Part of a small language model's weights: biases on query, key and value, untied embeddings.
Each number is 500 + 25 x the weight over its row's rms, rounded and kept within 0 to 999. Layers, rows and columns count from 0. Numbers have three digits each. The size before them is the row's rms in percent of the matrix's.

# layer 6 MLP down, 128x512, rms 0.215, rows 0-127, columns 128-159
108:491527472517529494478530495508475458452477493577531502521517472460524487431471511499477446454475
098:541541524502497498524469444493481499487527525520482488499510510523498522492499504491490460532499
102:488518522482495440508500562500467445482500525509532506474459451492520521490514497506526479478508
096:447473525499464474526532515515525519511496474524458480451465476513477487507505512488521498525461
104:511489487533454445562514464481500489498488524529580480499500516550495467532474469518466499473465
102:452503489516494528465495500497468517504497511511499493477516492511556489522485493516487509513536
100:472493514505503518455504448490462482479489470529541521473469508495484484459486489527494498489507
106:483490510477474497523502528507512474489525506520483517535451488479519497513498542493513528492474
101:506476500543550468521466466502476461464532521552509503503514512474465522512514483509506519524471
098:485500525507507460494465508481543556515481511537443547518498468511522511523511506487534531529526
091:512490481449503470541528492435513497493552540468518501545525517487537509472467574492484510495493
099:489528522502451498482447492489500505502469476474541505432524488482511498500460497520589445442523
100:530490493514510452498492497464490493480527495490492487516415483439459467516510539516503484499484
098:475487513517522471552485465473529546508468475519494534498533502519530465536508498493472501508525
095:465508502516521463502485489486466538512498512510470540446470500510462474529484560507448520464468
104:481520527515493514513477483527515534483504449493528509505528442493568504474492486471534474474519
101:498503503502518516522479543465453515516542492520458524493499532518551530485481510517568500516514
097:487490527502481514518523464530487530479462503468503494474477512468491536577494484550508547517543
101:451451488456490491526499492515519508517470522545552492494505478518509513496488504536523495532491
102:508549521491489519511492496519509516502448523511510507540526491540518443464509505464509461473460
100:520540489527501511503527459500460482519467495490518476523519507487473525514469496533507536499468
102:452501496468537498515476432510518542485439533491518509518477512501511496518437497453536540527522
108:494532521499481506435492517522503451476499477511548524497532515540523486534488509476475473500515
098:514503500519517462531481520524525492451502492496455493494476472476462500533535495505530514536461
099:485512497497498445486487463517512509498490492482486513501506521500498496475540485490472527524478
103:494513466499483488513531500481543489519456480476513503512495510491515520485539478464507493528504
094:486483495475506465492472483490548499487467488514495521504515478489477469474527536524488501503499
102:503484524501530515477548520508539485492484525547488507481481475497512478496474513498467520491505
103:480504498514470514497511524519505513519502511555475480467487437533523547479532484524438508549493
105:507494497518500482494509466556483504528541506527533496491497479537494510467504483487556463524531
096:483499512490498498504503516481526494505498529456553515500494482523459457473508460550497521536463
101:550488492490519493520502525441514491491468509483496538518480498497507510487490529502509499502493
102:508537470493502503470492491493487476455520494494488475528510493487499499517514490458473483529505
088:487515485534500516484521531453507503477481465502536508466512489547510490497480489455574512490487
096:550477487488515521496521455509482499490508482469507427542517484561500521465526527458487479489474
097:508502490497468510539507491512551454504513497523479509532504536504549522499475526497475478501498
104:426502483532515461451533468491509497498498519491547490502508489454484511517502527487509473519493
104:523488507502493485469511490519444474462530480477482482496516474463504519493467485488492496474478
096:541501498485542540504527508504427511490505487514544523525451511485472484553489505521485488530513
097:501515512475503509504480509503542543501504503513411484515514476512489488514474503437517514505518
099:474512482482467521536544478530490487469506521488493512479517563511474505518524486508481531476496
108:535510529508486512539518457488501461468496448509541517528474541452521489515483524504522514485500
118:455498525504503543505496508506502493533481489487490487489494516526455472527508516503514537523494
106:487515534509515514505495481486546526542497486495520523541516517541442510540489511528457505484514
098:522476527490491528500514510491460488520504457466501512507485481512551535532517506468575506517493
107:493482506487512472493515495513532534487541459476509551481495520467486496514504531545462525445533
100:467518524513521517474505530485487488494524508565498526526497501513505515537542500510550534499491
100:460478537504450503500501489484475512506498509493484440527499517493446472497513515511528491463502
103:513524482525502488506480490526504487508494473478483528530525508538509485523505504458515541485510
106:462492511486512475435471469516500534485496478479487512466483518475524479480516490558502518478498
092:478525510537488508527491489459478509509541467497478484491555561472491464534526491461508493512492
093:460532489483525502507516500492494521495483522454498541482452488489478485517503499497496518491499
100:505523529490499558490519531517458502485514492469537484468455493523495557463494490503502483524482
108:515463501516517512490534502475518495596480507483488513515531482519503517495497485465524514526541
094:470483510481495484472490488506522518488520492487438493471517516513520515486490517491487504459504
099:512496475499529509509517493493485512530471531494491488457496472475492492490467471500499526490554
093:447539512480488521487488557587545494519498474526515519487486535536501514531497500519507484485507
102:514514518472520457471480507530508503517527552556444496477486491486482516487491495520499508500494
098:464483505432493516520492477515501465553478488504463475523516490535479503535538525548479488515489
098:472458506523481502508498471518487515512485512539516516498459456528523541500477490487522511499527
099:545496452513492506521472491531497505485497486455467502497499503491499469483572467475477539513514
102:501564534480488505490502527497489541505498459473424506520497525495527509489481495476494501481464
101:493493476508518502503507479541486496506482508472523472520500504451505446454513510536506491477463
102:521475530541530500474506485485523537435500481554508480476516472521435532495510459471494511513531
104:471507490541521517534500508493478503508506511508474525487519462498529547517510494458478506476500
095:466521535526535463527509494479539504547524455517465500464505497466527453484513539465468503500506
095:508485480518543502493494531475484502482516458513474492541483473475558469538472480468521510462506
098:454508511508543488508493524476502491494443465507499508504512533498507471534515491565504515490481
104:499481547524476473481554454509516475476485474484489465472547493457437507526499484492515482478485
099:498499521466521520498516467501526486501494498482507456498494498530497506511518518500542466481465
097:458495513524491531505495439483493504507548491516466481501449501485480494524546457481533503491526
095:487510513505495497466502475517549479491463466501504455503498529488512501534501515519522469449513
091:531479484515494522523518450499468485512487483506487485533503504482519455473445513496497528448515
099:516531483476527525499511513480470533500513522493459470494499480537509492531514485484458476527501
102:496493508495515505472489501522494449502520515486499464550496508527500478509512531502504494512488
098:468478474478474525481461512472516462475441504507538447515473542487442518532514486502485474463465
102:458484524488458488513481478462452511497501472516496489527488539485533541503542501449492526522528
095:475508486514499551508482483492536535504553501540519502511521506510534473473532469478525529507496
098:489495520486482499501529485480514455485509513504499516510488473513508489555485535501494504489545
102:509461518499460495531472522488533513572507532508461542436490497508485495497480496548491482537489
102:516527498460492492464522460469471489469513545494500519511519527463503483501466487511503440489548
104:465459505521460482518527466533492488484452525462529504463529485514543503495506445498468484505462
102:530539493517473550488540463458492506492470513479513552499483489508499501510481454501511520520529
101:493472525501506513478511471508507543508477498503484502480507485541504498479472486557471455531529
098:503489512473500496498490512496453494481486470480524516486493515503470463522522479541516514525465
102:509488466488493478518514503508526508501479489523519476486500524508469518474492489493460534495559
102:524478501520480490542489519511509466514467512493508493544527481477488492514483462526531517484457
101:525535517438491468481522545505512481482466499482499501508483520535496510484484517536518548475494
091:500507490561508477508496508519549516503497510481464504460484463496501484485503482498497503495490
102:472486508485524533496488482528486470487493501502533457469484474512524529450535532510483502522508
105:537545514505487470604481508499526503472533549488529511516493497487530499483488476460493521522475
103:478477498496510491522507511499497473478519541524461512523486487505495522528489537456556507509487
093:534484503497497491505499493459463482495514463496499477487476463506529462527514517487469520516534
103:514515481523550491525485521527456520499537533509533525511507492531520505507521501540515518521533
096:521496516474478504511504437444491489468508523478473540498498514508495514474525531512540548520503
099:500490510468498535548498487544487521492503500521518548487466511534502529489494475516535517495499
102:480470531475490461530465511583482497539495494481496516493503521439506510490516469549505455464552
093:462475509474506461522496506527510458534522503468558551506477501477541473543490467494450541490538
104:480501524464504505484506518517515501488492500514541490472508511514482508523498478512516525479501
101:453523482530487454493537534454486458495506475510530506462530521454559505484496492474500470457494
103:500468501427461485504494486516570472463521496482498499529516483443563490515487529482458495489467
104:515513512481506469511498479507500496523485477489523445516500522517482520444513440515458438546521
095:500519468512522476480488516488469499514455547509486512449513513492528475512468486457489499479476
099:508514518476530487488512494518496452538504479463498523514525507514523489531482466482523489533542
100:493535476519525502504511511452532470500509418517553521477506491500499480500507517441441492479493
100:533500526457540480552519510504496514502491501483505504511517536556490524494502499492495526535463
102:501527549431517496466468463458415488558534535482489479514525502505507475550520460494484504517447
112:485513555485517551529504495526516515492512483513540479497519480525509520519484472497528509546448
099:481487536533446483496533492515515449477510513499486487476491510420488502451469523537503513473482
097:480493514505521485536527509492451555480544493532526467487469497458497491501491521477518489512524
102:488479502519517471493494511472463499517455503511513515491476492493520493485542527520503517517519
096:470485505500471528483476503541537539489502454492459488473511508542471511470473538483562489536555
089:483488454453489499532482496520466497515495524493476573510514471482490503482499482513494555497509
100:479505525435496527537458520490485524557484494542453493501495480523457516552488474524551499543521
103:492528488533523445500488498514490477483496478509510492471479480538536500540492515512512526538532
095:474531525490529496520507487515499500530499485490468471503493501533483504527514534496503476541493
099:518531525564499498479468535551488490497482468461473480501514464544454468555460516498551461527531
097:504464460468502512526495560519518560496515531564511502498502507468473503488464484470467518469532
100:500550503456492504535503493506442513514509513539501494522492540495446500482522518511567530471463
098:491521500491543452465511543554506471485477512507506490517478504453549492488515458479530476516502
098:476487470506517505485505503555483504500478557462528511454515511557538495553491495452501498503536
098:487533499527478510529517471501472489507520499532517534504504517515485535520510504486516490489521
110:550476490521500499498507511510487467522481495460535510515476484514460511532503504479525498494486
102:535512534512483511537517464485518490483485478496522491474528502521512474478500505503505488462506
102:469493485503529507505470486516488509537463541507506481523502500505484507474527495514516518515478
097:491483463506498474461513514485526505474517493495565474515484540469524508498437540601492497510499
091:517478508490522479506496518491448476506485501513527502474498442514496510484507490517505548506473
101:520489532535503507495503503539498540497519515497504510495513478486486505510489542539482506456485